Part of a small language model's weights: MLP 256 GELU, 109M tokens.
Each number is 500 + 40 x the weight over its row's rms, rounded and kept within 0 to 999. Layers, rows and columns count from 0. Numbers have three digits each. The size before them is the row's rms in percent of the matrix's.

# down: layer 3 MLP down (transposed), 256x64, rms 0.18, rows 180-255, columns 0-63
# up: layer 3 MLP up, 256x64, rms 0.209, rows 181-255, columns 0-63
down180 100:447526495464497519545533491514479494519489525485470494471467488529492580445548518503448551423470491552464418498569503557573447480491454546438507481444553503530572522461538445429506497536536458
up181 121:467501521517525523460502487539520439509551588478476442494566508473448541467494508440496496481501499466473450396518546541576493582502455464541506586534509477521444488516521480494521483417497560
down181 118:559557470501529506492492490515531518533579507484449498491503516506578607553528513476437456600530601474470531441485468507423466530452498527513521568454481501512468476528497540495530494469483475
up182 089:445461497517474532516446481492494511535471456598558546479563545442450522524533419505538457545488531466519472515553451571480515483512494539464519557540487525488494554532459552397476517491458472
down182 095:510560558517499486545455536541519516502501481542493452515502430557491568554484488540452553531564448524497596490506483456431525492483472440556518431495533502497469490441583534498543437504524537
up183 080:465472452518520452436436441516578465483527495491459551543500487501511533557525485499512532518499592552481502501522441431518553466508507523524492603442473461484519489446473535550495432465429509
down183 094:491480510492570552514458446515477406502585483517459459493448547541470449450523484525509459495516489518460484480522547500473482462595536534580505515499530521514456582514494522455418512567466530
up184 095:451499561540562556539485539509515591459434423598511524443471501544523457512500506500471546470509514532517508522512437436532456462522519476477551517453450474514438517506464534571482491525454537
down184 096:470543436469494482474559479524518443498567558397489462524468519476486512502509507505492427531488511550471481468489548530464494541493439601552488485571524472529516454529531425461466459506436453
up185 104:462488502558550473466546573419499478464513453561510431488508568599467450462506445491508527525574488416487483442495532479474479507466541445526525502506437451527448514505486502496484552506478543
down185 100:496558548469484487579457432563571536532492508425530597487467454464456506535447592457525451509538536529523485482482478465546496489412536504525483472454483532506526514555492515511552488483513486
up186 096:465498433481481554550494597484464481536497481556507562440512540565519487434476578523417468456559496524529543525555498527579474525523504429474490493490445483485483559519528495520535537546481510
down186 088:526457516485523513475488473569576491485503489460561483507488453442521513579550487535576469468412440548476470512484499506465504425449467571496527464430534499516485412472496489455484469439514529
up187 092:565443462506469492535517525485532520492472487488533466562499492483447485539494471538515488437425510551431488458546448535546455476472623481539467474427490548487502530558533472548475517428544484
down187 090:540549528507481489469492514451535514533500590586508567496532494528515475561535553458527543538541515503514450540443500450474537488474451515412509505513441478565440465444522537425544515511460539
up188 105:542542529509540479480499559476546544490468483455487497495501492518557447433519519447508493573516532450564568486508457489498517613569443454536447494474442473508504496535506398534465477489456508
down188 100:490488493515411518521510392510477477479459572520556525477502482493441420509492489549533458479545481514496481512468474451574492430429462569480574560527505531541507497505527471523576496453511501
up189 071:506529477490564556486450531483501481504458528475476495486575480452498468519435498503462480503590534483505546528553464459566576537533441519554502432500477465437585440479469476537483517498426464
down189 070:573464479514465529468481426490469572489512499492542475507480470569460496491552569549548467460491434493526477508427507512435415408464538517434520511474451509521442534481448499489504545469534510
up190 100:463443475547502538561556542510474506449566467556498408468478531456521524460511413478518508477489527511421500464495474486525472501467535495572496439509470523481529462527545483430516586453460551
down190 105:562515518453444501429446502530507508515519560531472560531534557464515504465469501493560524470578518452509472483492542485485474466462479514528466498445441573555490530437441405509453443438517493
up191 108:514510506542465505397504557520454537479511528562488482477539569520455532449512530532534472581418487523485547500477490533455546557491442537503449488443477529527480556501515485528463448469495399
down191 109:495550524433543512564505531474547465472498446440483513509385450484523522529508495497399535519507519487539505531564544455568505505483570549541524473543499511484590475537518459518498537533486547
up192 123:506448528470444493476512490531470488527460576511530530421485461549488576412436484429487520488496471512523555401508538546552491493473462464447507502575506513500523544569524541491460481479466541
down192 116:501463513503452442519481505469488542597505502496462462496536498494562505549583477474502503540551523478503566567519458513462467383468433496483596490469529484420468495533549495498515528522477527
up193 100:464541489516567499435490494515585532467480487532584434483502522523557529517535485433498575537503547571484569509487420426492480451570535482532499542430495517497508493502516484563496492466458499
down193 106:436559464546491509515495469536496498493497502469583443439499509556440450508449500528490505422540505514485531494393528516546514543523465503514513408486506522470550506555520480504557506559406528
up194 108:469502459508450479466487469419508552475460492517530482437474542498507477429531470520505552546399532487474522468433498535465473504540536553455424460524528547494510525458573537482390505509519492
down194 098:543508458560458514516534466527463446469505494491458503489450445494506536568435534472477527481563410471435485487577538522588530428533492482522450457456512454488531510447484426471494498534529475
up195 137:454468473489442499444492531493557553489498470487537536552478572477551452471457473494489484567433530506553519491627511527508533515523528508497449517405529476543470462525517485525480499405532478
down195 126:460430487443485549521425509478557514517455516551495537544459444543526494527460488517447494504480508465490463572644516471494478533541470504504475451436548472476503518422464518489480468461497457
up196 094:511559518497551554467478509518448578481494473538518416468519588512522515522556512512534544510454488420429555482434460496531497526497434470538558552553434504513434488526477485543525484517521528
down196 087:456488509478488466543558503463529473483508517426470542501501429490524503465450542522474451497460503527480488531522493459522461452536500602439443434482562444473557497428510585458464549551530523
up197 113:491551524517498466484467621570497468447476430509517519467477463550533534479447500463401483445507438459515506516554506507488499533492547470467525507438500508577483546412525537491534521498546520
down197 102:542411489566530470573543446440501508515545522430484503533555508504422471480485497515594531490478563480453486508445487491519542487481507525556483523521478447469550468486555508460476499526413557
up198 078:481532555484498444520555410536498467507536526404483478537513497539519488464425413468510427545506541509483545574511456467469534585536494495511479571487437530518519468513490444520484506480465476
down198 082:497538505496566537501595423503425485492490537504434477547483501502507463569531496514472562452498493512411530511469464507495465464536425581487537435527495489468535496480511430507590478513489511
up199 107:446586515533528436525458519522482498472495544615575498456481519478520539554489487457418500494544496536537437553465510528517491484513561482460459496527447480437492511524510539450547566512444495
down199 096:479460514398547468506476531489530540593520497501497479415544473497457494414482534523463477498520511514483405562455510515485492598484498581509517513520488527459487501493471441477553463486472445
up200 091:472495492484499430525453436449522522534457534476402482530458543475528432521505485534526450578491530470552535580492500490429532492507485534470476547481483488510511401520549512516550562564529478
down200 103:537534540506460416390469448488472543537413470409504498483455481466498559567468561541587486467497529516451515504487504432527488534490465513477512528521515514497494537523524473453478460471515446
up201 122:474521491430475485539500515478504466498408500556526508600476484456506551495494499455511560523547500503432503523506494424523527460520520490491454467463435563463485545510525428495428440558419500
down201 109:443492516514524525521537559492529586465479515412484502476486598522406488552470443551499490559568498521525500510481496565473433474532517522541462566487452513469502496465483499496520556493453567
up202 104:547412539527483461527501539511558461519501429499505550392467492470505479523443503494470473525521628514449490555481509523491485493446497492507449552469433539451482526526556477513493541464500552
down202 131:498453513517501481490499520526623428462465548531553460467557436466472435531464498537567494440523450538538494478490484460539479545482511460534467454448504483553545499515479476546403500502467480
up203 104:486487590431511562448487470457447472517499545577485493503526536548551502408435450532510520541466530503515498498516429544500464545493455518444517483581523489522503474497499549474589479545478534
down203 104:434512474507509560452493517556608541482526517491585480504444462562459499567542499501499502499517464503514511540522481517499491481550506579521507550389554494509455464433500499463469510476576496
up204 111:484481547445467482442552467512570486460433494501443539497490496495434436533456550522535442407438538515556541527494502459549468498558585504516437501543518536517528509536534491494465475483492440
down204 107:550533356485522519521489488449530545531504462534550450463496458552554486510531428443503492494549531475443511522482596547450493477505432530479493469473492510485462506475471504542504559526440525
up205 101:537477503519522529464445472442516542463441546455443492532493533460483525547432445520478473532435560477542478486492503510495562543536499478432465450513507568536537381472503543496480523493581503
down205 118:526557521536494490542458446500583536504534519485508479462512469472508596506460505509479416516492455502499504496453478433543551504557459527475543531532537543520490439453534576422478498464590465
up206 129:489512521503514455489422531458459496510518495443484519503509532498492492453495487442430546531503547494488443525469542512545461475439429485511487468506410537552482584460508511550403469515508393
down206 114:436564530556553508496519562531471580541542525433534508465497517522507507556464556502490556516558458528490419562455555506550439486478422562484494487479501556521478518443467511494475511492558499
up207 085:488467497526536496503456490511475449463495525503521537497516513460549509485485492572510449453518422546465513549507453432505497432601498476447542506418459435475564504452514582487509467569508449
down207 086:397501516518439482432506506432513549505507519478494463499504406476500498458519501426533544535489507527566533515497506561460508531424500467457465448567552546468443509516486533503464528412479473
up208 080:511482491504505488491519465513528573384507602498465543517504510470506435482521525471531461442482522414496488509528498576501538472419543538533457541486452523490525430561541497496439487455492468
down208 088:467455493435467430506489472545574505538458542534445458457507475433452520504394521487573505481540501498496492558508515449497479480507500500500501607481469491504453446490470414553440489506484493
up209 086:517508536472503545466464494517456464487442435622523461451548481498509556466534525544456481448483549503482510515490482506502448476545449531537587532486437499596542461463541545478515481532450490
down209 090:516508478456478550455558499483542584508572532469520529531525417540536427475498496543481563527500527507492518501488573531500473485485504570545454469499584516381540542483505496524511538488548528
up210 092:544461560505536506551514506590497475495527444548452487468536455492506515456525492569488510388514524457491537514504473491542478600508538480463473489493585402480564483482497492559491465499516515
down210 090:487516507503545531529479496452469593516517532438498492561552562497483445487558488490478614519522492487451488477471545468457576521509426532488535479499506560567569506412528526491523487503465535
up211 073:537509606501513485521465535531503526489464526547544519472481588528567572485480503547562529485545528530473595528511487442493550516499532488586425502469461470535463526431493484544502484478531525
down211 081:483463451576536501505560539482542499485535479489475540563519438525448508488474558478424509488433480485528481520468529585536492495483510540410572461583526495469588539492528500473489529553504485
up212 088:530510448514532544448434443480499429499450512478512427507530509499510484495513440494494494572514459475376456495543505471501531454509438542490571525412493519508515513514546527494466437526564460
down212 085:537473513518515418481580485476516564536566510519494583502475517520466490495521530532482461489485555504562529516461540564510512531528521463527484470605450427520537461517470442525537580478465554
up213 108:494463528405466483446485495578417505544454496478427502447476526480531535544486545475491519504462552469505525546485396461574511561450508503547549467561499498464500521527492502514439511505461543
down213 106:466495489554498506504557503464489503475481511520517522543555453548461488515547476499394572535557495517512465511481524574447537540484469493420503491378515462461467459446471516410491505464503495
up214 088:490535494466481532496449570516518526524515513453573515490504560554556504489575559423520549483414513492465522501469543496542448534466555494560533506505456493470459524542523497527483566516612524
down214 088:532464480549497543480615451435523505494479471551471496518503471510491429551485430557493498554547474464511503500525461487486524456500435549440511442519523502495526466433491432487498486483400439
up215 074:487511475534555509488498478523473556528512547455415519464455516463482521558533552529560441515455525420445559448443478426489490527436521473492572501469489490468523446480556552523547448479491537
down215 076:535512467503469562536578556536497519481477550549604475504521498513519523445524480486474520458533520574535471501572500563501512469547514558507500461560529507469540559557478562483449565501535436
up216 090:430570493492432475529540455447571548495487457533507523510460504467548444542425514516511503486449513486505487458451511484505515536551491478465577426580495452455501536500538506555439488488582514
down216 092:522541497536521568529527527523490510436492497480516539498440570516482552499528539501526478486518475465508536480509488543438501472516516613496451509400508442526450539425453498410483497563438491
up217 094:464416475500521516453524528501569526533501555462565469440500487509510500504539503571599568537501540534481496521445484447485457435459444468532548484503510512447460532523550536573478531564483507
down217 090:519534547526525495518442465522426462467437490513446521533496448493464502526455507490469494494550532458564464526445516563497538558564438518562410466484510528552538548524418441460484495464522520
up218 094:449549545498535564396465488564557507488474540515537466483485539499563534557545506512517493475521612502473511507475482494471498522480446458445486517466555453448511491494412564566531513492484490
down218 093:455513528576454562541517456526478531486423374511496521454454467514450419529445532487536482537493455500494531486531530493512468527505531519547479399548460502573520503484485512547500509530478533
up219 105:440482473498623531519455524464476517428417511472491503455557558477480479482456497536441539479574467515487512490545410441488491418508503484505452515443455505502555507484532534541509521486478487
down219 109:459480396560515513471465537532509462514524491437453512482457527552488526427497517510492552451550487439488528449442520542563456496428476495507499557536507459477482529457455482411538525513426511
up220 081:396498549491510530545551478530442477565499513510582520518542502470469524436453400501523478484493563532423469496431497431482474532503521479495469508530489493505459528534531539461471579447513517
down220 093:583470499492402491404446530514433507470473513563443472512485599522487496494463488537493498494517485494534558473548509519519488495468435530448521488499555524537536521478398526498466485435532499
up221 103:588444575499418495455466461516539495497519425527499488451507449514450561389559517523508520454508495549492510502497475531464471466497543500475481478456500492505491529462582444548460489536465443
down221 098:478463587468543493512567498435490547519580495446453446522464527451451497473478459528500491563495495452425484543515483475471543569490478588427502521479548489501491464461540471425494494527473529
up222 112:510507475560516467536497480453409484412532433494449449508518467504481560504546515483513475546477539471414441487483435525481550480491470437522538541515540499541478496535529546426510409537495517
down222 122:471531462526523471490529421398443528542514413453472458571480514492502521509534510516525480525529479488465487564521466521547495518460525479500535442466508460534514473427589552481526464560552561
up223 082:453503522491519461460469510520537484529462620506462538510578503465509417536461550560516430501528517464555567526522504428530487468496451479450463517450486466506534419537519488485439464509528479
down223 081:511458462516515525527516473613417468494474427471519515511511516539507528545486454523421508521477482456470461508465490500455541543481550538528541547471621515488457529420508523450540485449502502
up224 101:542465538495466487539518496522557561506505420511497479529447551483526403489514466510492541547471449490509527502454544557498506516449494475482501571491546521540506537567492453563365474456495481
down224 089:478494517557526461473490525521435427506494493491544410509490472494466558543506486526465452481540499467405414442495486530478468492473476556506509446495468443540575473432513488411484566510498490
up225 120:456517504570537468474512464478530466458426503509473378458496454531502515482505508569492547434571477511520512511557529400516476476551488490463520439508484462442502508495577512524520527519441458
down225 108:538562523551546474574494414482456558560496487452525489498555524526533536471448492455498527526503498496506537415456555445535547549475386552470514494498560513537468480509470498547481491498534533
up226 082:514452540501485463486548508473483495505389473479543536521512477478519509470546545514465523492515513510462554481494531520442536414473560413399580444495521487433491471448537479555501501456538503
down226 074:434452448540542563525559554576471495444513468488518569517471556495434535535503519514478483542538493463464477505493464514493472583510454581531484501548448528478539487540474497450589458469499468
up227 094:465524516457479509481510513487485419437506466591536527434459528511487497444454446517439445511502524513548406540558484592530508548459518448438496512529468522516499438521486455437497504485478472
down227 089:470548473540562483431485522454517527520492449599551557466467508564492493529520549514518474590512451514497469518432497440425470550564507484482502519514422535467436527472484487526458533527507475
up228 109:535517516496524489516497503511469400472435440462513445496501504486442582462491451498490447528593488463506538500556515545463513472424497493487423465443427453502410489475519470489527529490541481
down228 092:413492487482507531485506461404537579547551483450498481475524464469491465485466483493574413531434513464488463459458407437513552534529457455471460498517521465528543527504467475501477454474468481
up229 105:472514493516494562453537488505505516507440603544462485483480452508456506544502512413537548511548585555488530538450448467553460483464565476446428424530537488450519503480487493550474491495469526
down229 096:543458523514430462511464520502406525456513444478493532521426508548451460528451430541505537466445485477476509493487525536494488518453444475520515571452525517520464514480467450459473503558612445
up230 109:429526521501527521464578502501539497528496545515593495537527437496515454474483493459541451478473439486433511503485487443484458520502541519397541518493548571549484545446571509467486441519516443
down230 109:518459459490508446483389489477453508479540466480453492427452562536432501497546500511498476510506513454559464469500462534505502529494467425572523494505431460457557451539433451477472518515452558
up231 087:557460539461485473528505506497487504431463502508473482578422471472499505496538487523479513386500495440503563480577551517487517485426504512514499356504502488493529473459562488530479544513503522
down231 079:494501523486533574438514483411491508514553480518544475447516509439481485518473525448514445518525506501486450483484466424498479539501464433500436645488491471549455471487464457470491466489449447
up232 098:551553506532533497508454486515530440468465509457513500484467527492493489477487546391463517556496480504440504511524491469498535565490525557475453430498433530401509427521499519568511468407521455
down232 098:479466531517475448514467475562491502509513523522597444493413524491483416485458548462517540500476507574539498467496452418494443457499503554467499456507524520444452523561484439422515524512526548
up233 096:461497528508507523526497580470491496446487511477573439522528499513475496467512462567469523497482479507490517462414566505534524558453438567537535471461444532457550516466547587528461529541495589
down233 096:542555463601549484497492491505446523556449476511451536503481445516485554558552535503491522541522481483525515471500471528472509476603494441501519529515583444573473497520498462500460446423524447
up234 108:509543491503523599508488466501537464498508575512527475472522576525465431507529546505427455484461443507494425477484552510476453537458477511427526529540514472518450486546520618491476480524554522
down234 097:447441523505496462466477557477499545491491438474484505509510462505507557458471462499570586545525527449529562564497457508518495500577505426536534530519442501476509513475472431521586509440445443
up235 129:505410533550471454506508461476533559474522563521489459517397457439449505534544466509538490472416471486466484458482487512538439482447546527476532474521529525500509518507513611504544517481460559
down235 113:564588499459505510462476520551514454478446505513541542501537473538557523493526546506481526540638552579561518561538523506500523533538503472521460539466504435466457479502485466533520536525552510
up236 080:503417461492487535541537522476538453481530414502445514497485464450492564552578466457553497476528519507547557562524490459505399471540519442593510494492480462516476509442561484502481493528515499
down236 080:478554512428497541515481499472523586516437494532465534553539494417509440484487506529483558483490534506545471519526548535551523485517506551459452592467475488467533452522444543432551481519535422
up237 105:550550458489472499414477524557520491451486481490494462455473482452541540549477487466451490476563597490462490526482485443487567460500436480470550478499477410412498463484496521544483460488521429
down237 105:440488468498500550553456483530503537481449469499534556449535486464486420487550459479550487457472483472468517443484491472515471501480509489492474407574421537584463550489502549499433501544575462
up238 104:502481505488513518460530532418548522457470499488493474478460474496573534525484366454544500528595507471498497572465489499527515438545535495470453540451525418435530508451519539504476536523477482
down238 117:541496628525543508445512491480523518504535526423525519493481460496503466516456510514478494493473467473514431514462512505500493491531535554491444446422586477448542468455450423424521534467536542
up239 082:518494582565564507552485515475509473488503559495486487464550547502511525484522492530471469367504564466516468447506514545487433543409546466509468559539516506484536436439508483487468530475470530
down239 098:478556498489483522555395520550499453485535553533487439489538505434554475420458490486454518474550540499580432504539495462427502540537530475441451503504515543506521501535467479530421510466490518
up240 088:457503479518464454575502529490495337503472462526485401529528502494489566481471497534475435517551472509500469511536501576505517468530494515490494557510535480507437434496509489457449547522463515
down240 087:558487479505520562400460604517509591455475523476477552506491513483472454520459520522526532418467538514511497542474491422544468502488480493464486496464443550566549544470526535515512449532515458
up241 102:490463490628507517452494564499484455502522433518577417456509475553509521456536471499565537521442455553490526547531511532426503518517539526493489438497529469505507540462498504464485563453449513
down241 104:502547486504480508544489459500530514543499548420468563497511537453514479556484533547459472484577477478473460463460506510594466495539523475551490604472506432527491509584522520515518427494571545
up242 086:503481445493554547466557511451462465440520511541510461516558522447417521504420493472512517549440412530471527416463439536557490512473521508500500465469492523431525512506512441508414490530489503
down242 082:565526562474487448511455524527499473479490455452471537470409490592530489585525511494509452533491547498515517554502465469482474444600439468463468510516516465558444528442495526553521542486534498
up243 098:545469508556477440515489514540477486539515491474456492489463477449527537575426485533608462506529543509491543547457472488517468537447470418529464560407507467448443463484512522498496458538548510
down243 114:421540503558514478458470534486493440569432488470511488553521495373488459505512486463465480472594552502545465484471518538516434523470550445493457519468474541476484531485481446532456537469490464
up244 114:483520535526550563498485500471508489476527475525453464414498464435476528514540539503476502537508533539508526497528418485578480473571555526499530474497386465455495398515481574497506472467444515
down244 085:497417500443425445421530498505457502517514448510500540486535483509527475461429457543494492488457463450532426464481436553506490524490387501463428489490550510492541521472486445506520483531483434
up245 094:414551563535569535420517441452539527493510515471515440497554461502474530557464443520519465493454540477501534506483497446424510538507421511472530515463480465496556499499485577451477442530465527
down245 089:537460502496453482476475497494514577563485471548519563486473564460527485431491543521480508467493526542544434434529545563519512483483509566496559495509508419508477448559470393518431496520522526
up246 106:451480530520518504533544561508459476446447522496509502501524511457545472511539588560499463568574531436480542517479418514506540534483513456501569541485455481485480546532530545486584424541526459
down246 098:486501471402498506509483503531521557549531505496555512514511526536496514466486454472540499520466481502522507501495529464495450421566440573454448511513555508535489431506409423565528557482424452
up247 107:423461576458448541496449448496512532540459452536590461493522519471472474528539451528491485534446478491478502534440472506472466517475402560512479531518490553519495504508511448546463500524393525
down247 116:477490435579559440470433476489533479499484479435490440559503490483557458470500486469510426479495492480460526488535488536542461502454486433503508428420522570459499474474483562510414455492492535
up248 096:517491589533510423497562493472411474468547492503518483477571479557507496445526493464511446503503553473531563589529495502494491540493570486543500512497503462512402478534500510510519587477517566
down248 097:499516474507542523585493478465506509452518518587499506560524545528503492525525508510463528541413483531506498465486437386491494484462566497491516479574515493590564442536447503461512456513547461
up249 081:452483537561450427532513543498507482448525474518509513502507534532567480458526479552545508426559501433528551525557479498476538477480540403477390496503507472497501541449460458489521566521454478
down249 093:577433502542521421521554499438542506507535534469490532498552463495530434555492501504482536550496485543504412451473536492447501550535487405518442468560555483456525474538523514518429527504519492
up250 105:489542581508533486468542489484515476509451523511488419500518474508440446519547499564560508522476549482428546498509484495466528519564497504427529492464527571595465512479561485486531463454448413
down250 100:510474407514483528544518499523499524486495517505481539507510533533495477467455531459436498498558530447505472553444561522604501508487494517498538483479524451429533520532407519550510438531507621
up251 101:480494575448507504416487527435503528482455477544517488539468533481539538484618550490480503581504498481418567490553513528531587478488551490467452529452464499563493497487530471522490521464497533
down251 105:544481462505501612429527516485466421484437451450509524539448457492472500507546585507513509484499586486514468482499543481587489533455467488513503447557482484460480493441489505507582485475472534
up252 071:409465520537479525550505463492548456497464456546521506494508528482479521481431416568552581499516447485418561518547485517466497497568544502475444507489453480557541517464561486458517517482484440
down252 084:440473443527487454496515472513498523467479514453365488476489492485572511542522546476520513483498515504564472480448430502519493498435492449514492501503530470462475460428559451368481508478500510
up253 097:450516463467546570486577485495561489490481468480541455546486488450507498497510458487445485528467548552520589467482535470497558555494542543502555436482496507501566558459511536559408484497435508
down253 112:458497478525500394493544544466481480531522549519473462455546511482480525489552501447496420487487463498518508577529510538423455522509569484552481458470501430550542436453563471559496440520478513
up254 080:480566472461565590458501522514523536526563512571475441506508522506469506537527526449515499503422551485438529508450470443472469501518445505568551490475468496553501441474526486536447406502482456
down254 084:468472514522460540610443504455550547450512505497553511469396486522508517460493408488506551489446495536536505442519549498524492520507534476526459479528523491427520505597492582485543503496511492
up255 081:489527523490472519444501448532537480512498465433422513505500578484538502529473453496462499506469569548516484484444414515555519534460427454513523552455554438508587519474483586508529480524544510
down255 082:518480474568535501442569456526528473492525460556572487439436460490480511527473526543484528537465466494540523500513549515449505439539503596627542482474477515552532541509503466508483564517499493